config.yaml
d_model: 128
bias: "none"
batch_tokens: [8192, 16384, 24576]
doc_mask: true
train_tokens: 102900000
Each number is 128 + 32 x the weight over its row's rms, rounded and kept within 0 to 255. Layers, rows and columns count from 0. Numbers have three digits each. The size before them is the row's rms in percent of the matrix's.

# up: layer 3 MLP up, 512x128, rms 0.0687, rows 199-245, columns 64-127
# down: layer 3 MLP down (transposed), 512x128, rms 0.0388, rows 199-244, columns 64-127
up199 093:118164151143127159089143072156149103059202144128101098080128084093132116122164100115122137167081201154089140177164210112119126152129118110155130111092087170111107143099081149123084159155184151
down199 092:127069147102131150122107135106139134063119107072111121153134140141178129140128076080097088190147135149083116144086131080161063138107049086167080097152130173156154141162070132166144146107108100
up200 096:184151174154124178143140106083117082124170156095095118165100075102160161145126152083083088103143163091130128053133060142182083123134099101139133128147123078124122051092099175081132148131130136
down200 093:157135126117143177090161151110182139098151080104111135175093177118114177124066178123115141112093128153118129134116151145166041116086107147198122161167159153143161093071150143088166080111091062
up201 097:099112145112171163094107112112126110096129107116135129108133104104143132088160108089104153113169114122146119165129118149155101132138134143172146122130173192160155121180131182136110106124184093
down201 093:114189076095129094197111120133135150185111186146127101073128119093168143182087055103081114151054094096124131145126170116155113116116175115148124128116119136172096114158182145092156113152072122
up202 097:109190149173109160093152093193135145141152104109114135092175175140109158113100054089108147160059158139138109097163159148085102196138120119121140157145135159182097147202114155187171126195093104
down202 097:060041102103121113151176103136144128120131103187132146121108179129134149116067131133030091109174089142138094125165123154146119130124118108125114088125136140115175082145112091104144121088133079
up203 101:165151125157100165142090100090145144169187104141083072131069109114173154143163185151133090140091110066119103160140147062086177103090104150105192144083181140118111129080113134141153104119132163
down203 094:155144166093136128172137052150106131114103135105120129080138138106130129146115102092115198162178047131129163110098133110096109141161097091151034126128131163145164158139137083112082047151143112
up204 098:106107083105137144119110078139147091156101175069098144121118181131210121082181151114117095099140124103068178130073155138113137147163091126143093141153140164079147106089133186143178168161151062
down204 101:091123168073138085128096124098126103116149133064159179114095058136094173100156156095051111197129140172141117157132162069124089119130117085123128131161100190170145142085139127138125114157158134
up205 094:150045129160101159151138085118178126138114148142117135154146098146085113163118193155110047100113123083148148077100136083126072135082096126137191138159123115091148176169104160143093093163129080
down205 098:094096107176195121129107164138128102054155170152103157130117132133133126163136080094093099112074054094078137129121127128154126107165094124135064099165137137119112099127170105173135097114126122
up206 097:160125156131134115170139135092096138153186173107151198123131094090086144183114120068203113160118130133124111129138113156126148120127157175128120178076087127152120170120130074134120146132107144
down206 105:086141088109159094079170141199114066126123150114084147150156071121162144102118188161126130115077067165103136129146134096130118119091160130063106109092168093116111170111117103086069129164111095
up207 095:164153116144103110160139165077084143201148047121152098127082062158117074110071072108149144120151121136188118118055172103151111182160140129162101144072143145176075099112106133078164096127168150
down207 097:081140130127140160145152132117117148086189171118131148111149145108152105158108070188105167156112123172153089126085146061200127163141094125118147152146102137138129155071122150189143123146175087
up208 105:163144164074126075144146111177100165097090119136199099160098096173095102138208164159179175107167112166142156143161155154115180144147105164157092142096130170147111098197152133117173165164130143
down208 106:118103045120158117111101147121093134143129116161092144099091130110119093110125101104073104134184106093112142098161127142126096077087135121184115127180102084094099149121157149152113128106113128
up209 096:131122132145151168061091163107122141132169104131176173078116141125116060093119081169165153152129109106111164152117128112154164151187082124087139095092112162096086200161111080130124173128196136
down209 091:102108204079147120134134123156094131155080138052120125076125123131135106115116095201095100131170123091161129146169137091180126101105132127134137082124101146091116103144126131108128143112150116
up210 095:107093127075157102177133110103185115102128115070128140151078111178141174173157131163150104125152125074120121128128120154092136110175085119125098174135168166149078068137076130117169076112104157
down210 100:102067118139130136061142132135131215115199095139144115117188109084129084083110134101135112096118090111135097210112158162066110129136113113141131163103163118188110094144171114135106133113074142
up211 092:123126123169100173104086168102073139131130136084109136087107080117128103163135136097155116170093151058093082117173166115088167198159080136200079099106117178092056070159099131119131132165154073
down211 095:153123152130165180139126121154118158156124132119065116156114117131146098093110060188086116092145191146119095113132094081121085135084095106204127076123111142073136165113190060139177155108133094
up212 104:169176103098138105103124127152101050121077131166114116173120150157198127141092097151095068121085099120144118074150158152128170119140109113113136132111131120158066156115087173169115118133146111
down212 103:151113068126128175122134166105140126098078096099148088133118119085152187090106110133168134141097156140141132101155117164143160092132077099175128139067079181046188119112076115137125111130145096
up213 100:171138179170125136077098119069079165075153103141136073096121079129155161159124052082129127164074113082143091096145163095128099119173122172132133180143183158109074113095116107112150100078106099
down213 097:090121108112106070079117126146116166070053141151087153117113122133189074124122099144147122143133098147099122158107118164131135137088142107151102134075114154141127125145107085177171089139088087
up214 102:159098102144098106155152092187146103104149182105085155146135105157123154087108108189094211156097128139196157155114159151129156116180118186141122123107124098082128131123125113124173046119118135
down214 099:096135103085094109138161165145164129066088148136133159114159069087127052154158157164096116139158105135082092148125149100081088083166111068134089181107108123100088145085169109176160092129113070
up215 102:117125176139130137152094093135103075090130129096115146086118141087175111158131091170154076152106153129152149118135099133113137088154176198089114105135128085155097096141152169096070137131167172
down215 104:134123196112129134124130091074120204107140086172127165131068144133143211147085096129087129129130155126105127120138157149116127067126108112196156147137186171134135105143124187097193132154118184
up216 108:147127153121151135174088097148116091180115136142179148186135177091177130089094103138130121083138152153119109129155145188172098185118130175081114176125112116157170118117139097147079164134156119
down216 102:123132129101125142105116135106141149150123110098120168080108103156121090143115122087088129176138068143129104038111134155126085149123147118144160155145158131142046122142173169056096089137133118
up217 100:141122135119086154117151156190102104162160111125156095099162073114110130166081116097152114125096152156125094125138148159110166152126083140082042178139143081123145150110096146125159120096129146
down217 098:079115158188093142143116124142148157105123122095167079099198128113162133080130179146145076095133140116128097087066114133100202126127162083065112119136145106164140158132148127132126155166157120
up218 112:136166094139177137116154105171137146157116148089106145150170085179125074156136123089138124120121093093185132089170106110109120116134060148081078103154175129148150137130106145122126115093148132
down218 109:166166129158115121079170159085110141126153097108163169101147114088136137124146119120128200110134176133122171115080144142165079180078153144094157136168102200157142110065162142165163166146104133
up219 100:171152109137104119110127097145145148091122153102177142098159118153147127151051127072131122084129143084160142126155144162120112114159136166146130124136091204167157092081107118097124192118183118
down219 104:091113168094141143090137139119169128121100024091176071131102097146130090131095100165112092093170162172121100123170041118106159070118130113142085125128114105102190108114138142094103106137122131
up220 097:175116085131133129124094190148098155140108132113162148117130130118145104134105070128141051138124134138179111126113161106120076104090148115135182127199123164170071106088119155082125163176116127
down220 093:123101163094063130092152092119085148110079115139066164074154161125138185100108151146179147120114119129072138126077118122080142136110164134115148141146121116163134117174130126147116080166122168
up221 097:160081119116148119148119084081118110173131129129153055107172058078127118171162088179178116153189102144084082135188121098124175115167099132111154127096102135088083139093093173118108091147083117
down221 095:103038125096113101157156147116109141124136102149051119094153199109205092168114121128132146108103097180102102169105080124108078104156116030135091093151133081138192160106080094137195104115183145
up222 093:140174122155148167088148124088109134146101085205077125151108153112097116131152079153164111135128139067195119173142087132134086124150145133166153200073117109124083144148115120130089078077097148
down222 098:097179095116159108130143165188132125149089176139164136123152112165148181157134127060113130120091109116108068123107125150123185112124077124077148081124151115119129093162124105128075153230170206
up223 096:206187103145155117102060157133142146069170159156168141073192152158092113081143163127126133178134146087100120090132150096095094154124172103055215156140092155084133117147131182177174098151146127
down223 091:085099145100122128165154162151071090037145117129107094119088087175156069133117128195141134079057083137137176161096154151097109153134085113120134075132155143108076147124173179123168131136167128
up224 098:197091180162159142142133163133091075134078118154105084143101098141157169160149158132109167122156120073137171106097182170104151108199167143097115136076194170081149130123136146137190181105118087
down224 096:156118137146112098179126154068112185100155081153114142137113139114153135144084066145058143100155131099136063178065108151161060132067169113170115158120134112117096099125108092131132125122172103
up225 102:144179090071126124123146108142104091158076089132150131104118063120126155194135109159132152137139190197063096100178149104141106181148137175123107134177131174142063074112124119111145123186089101
down225 104:140112080096102159152181132149141182153092155133179173109157122160117080107143093185168186133121129116123172162185114103056127154118116123122139105174167156116172113144088115151166136148139093
up226 095:133107150162136133190117123080136124095121109129125146166143118084117085110169050118135140138177107091132178100135152119115128144093110100145099107113155141109118168157142212169100149057117114
down226 093:120076135133178065091121139100100120146135092155150125181116160060163093100094140154123133108183084144134124103178114171166138045147147161097122137192120113125138150144032143177181108159140149
up227 103:146124123184136178141155124128182096175089148111129145146100098119112095099084147142145170160133078166153126102136130130106075171096071122117162133050095121111071135096101119112075167147124118
down227 103:154164143052113143136139154144100157108110132060165095094147124173140152129133112141124087135103155171159133119169070186164089090104129170119185096154166138169184142140165119087132118128140154
up228 091:107096173084129178140129104142101201123082167130108152164112125185150103151080172189124133156090156102141078135120079162140153125112159102123120101157159116163141151118124127172209175121127099
down228 093:148177106130047106092134144127081067182145106149135057099078113135116137108153118075124075150164103079110134113156115057130103042105136138131137067102150090176147153129181161105127149088133102
up229 103:099086146157108159089163114125118138119149124113170089163151157126103105080140183145099117113147142105168135111170140211113128182167151110135087172143186148067103103098106207148099114148110124
down229 095:091136094171117130182132099081149206122164171112104130132147114103126140108105121150095058087126085121153106118094125115179148078049110133102066139093162120145134152155113149128181172089166109
up230 102:139107146108060111081139126121100107167124132089071080107117080171190128156176086125118126094136146117172114081120142139167132152125173158084127148107106138089118174128133166142178121091147140
down230 096:099148042130157108059090084136114174061112168128118139100102164148091091127147146154139134157118075114121124120083120105091093107113107123135096157118152151125154101061135123092074103146183052
up231 099:172168139165095110116105099189146162142142137078168124136126075132092078148097093174072133141206160146112126179113146105081117195118157083121116095100194105105117159077126162157101119191093150
down231 097:133144097107165110072120146136159140031092136103105153162097089113079089149128121170127188137173095104117202112131109148187157097129090100204096147133199091128120168114148152113159073168128098
up232 097:135152168143152165166105110144076135109116154130147153117147104096079168086162067112152104081123149102171100117181166140160167136125144139137127119145150181136119102130086081117123121118185145
down232 094:060118112100104184128138127122112065139069128106080168157163136123083142159105091076100130173145116144143139117088111093087134117128128088227183099089133104140125110113135098130114178113097146
up233 104:129120168174061126129117078154136181106100124189151125115139142109173118107100138128101104148086138095110157071114148122051137104123143112139181158054158086138128143184150126107081109108151139
down233 104:118182167120190168129133103150163148160086125127085191111146162108113110186104110123157099132164132139097109120091111118160150168161081048132146139155092135075137152131175146106090105139089137
up234 098:142140053148126096177092182144105166134148132168070141128169133100152116165148105137093090127101100136088143089132161167161110131137141159140078131124167148121142078189193116166153116132102146
down234 101:184122118163146129121103122098161131148092083119149146131159138117144182114162143117130101034112126108156144128128153137155152100140117112100079138173131154085135113206120045151135166139175117
up235 107:123120141134099150113112114127126114121170127104111104097107095091111082092136166109139149172201110143094088076136184103056128142063060197097146070122140106076080093065118147174132103140085108
down235 105:143138104082127161184152130064121124121097119150087122110129148129165143160100099167135149114137147115116194107128117133139120072156162171153167201093157149128138103121102169100085183148165137
up236 103:103170125161062152157151170088117149076183123171117144144125161159152109141070116085191075145133114119125108137130183191135170154186137132151102111127126133112150049126097154165051127141167137
down236 102:087136137144086115122119135094127143124156187146121138153101128108130096176103095099094100154130090182068128188128116101114163080099180062097140113131126097108120171133208099092176138129134204
up237 100:144118094169141120108122169153107181166151152198162114118109095146157156178069100075125113122114128081107145099110170164097142152172217124116102176119170149111135157086084113173122131085093117
down237 105:113124128109164121165141203141059075128143220107102125137092086141119098037108134155085114120126142150142123158124089134093116118140125107116117173153147147146083091165173148136174125114146130
up238 110:129178115110133093107049062134120156168114115115082137125108116149129103088177075125147111084137153112118109141160121140105122158136127134169117171179152105123117178170160186120110045104102140
down238 096:080110109163104057122115135108085163147038118163062182099161117153074133150109133148097099156092005115098113071166190136126116139120124136098103116179158090113102115180137111138105173163105160
up239 104:140128137119181140129119094153085080070116097095084141133142108144200114100129138084130191126105148127157058162136119072118105162177116129171153151077148139139127153106168075166095101142140128
down239 109:128159166125167104053127111137149131166103153140153158142112097094090066137132076178168114146095120087104088104081124149167147142095088071152170187151137110103139133175119178165122121136106145
up240 103:171154116132097148112123154178120129092115117107118096176169154099138158128163120199166171119091132169105096083165219164088131098093100184124184111068123149069093096142159162134157105159173155
down240 099:100125102095095165144118135073149163072139121142116146192090110204196128117104104113122087116015153093135100106082122157149107125115107186132138097150150143134149156113120135143093140065109128
up241 094:137138132072173152066095150161147102189140172146098152122121104105095108150175133122117105106198167139110123081072099136097142161085099098154091145158145135162111108149101178133120099133158163
down241 097:159107064176127113179181106119091101116162154105109150117113129064072158132072163168138163103069108143133127129100087113147158134122151121119129124186136116139118091096131135128058200191033164
up242 105:154143174126095182073155119144116128128149143156141110159125063171155117142077099142070114143149145127164101124200126097111133141182162145167096138067175121155158158111111172150171132160123098
down242 114:106134162147196136171156101135242164087105112094090185147118082086115111144137192148158089111067124085078117093136130158167183193115088113167105120141144119137073126141127117125111084162130081
up243 097:176122115124151105175110178162190097124170134145188161111126101112155087082128141174173125111127181083133146132145138101160065091143114183133129099155119111099173131144112074173122134153081138
down243 100:138085120163136098133166129129127105113108160081118145194110174164158121168131153140139186097092121188163068147131127091129091108122143065100090127153154090156139134142167084117118140185117174
up244 102:180118100081073103146079146178133156172156163108155161170112096201145139149121053102134115080164121132102141139096133124085084092188140122115131124148117168107169156100155102097119151146151151
down244 096:116137103155090076116127081131135155124138156162104153139073136145087094084133147089112161072115105138103126066195140139135196080109114113124126105119105133187130078197159160115179118143140132
up245 100:124146105112124197169080066131157155091089140153178153175086094188139140193141134175104060121127155131145119122112111173127127143120117143095095112127116206065167079117114116089150142117110158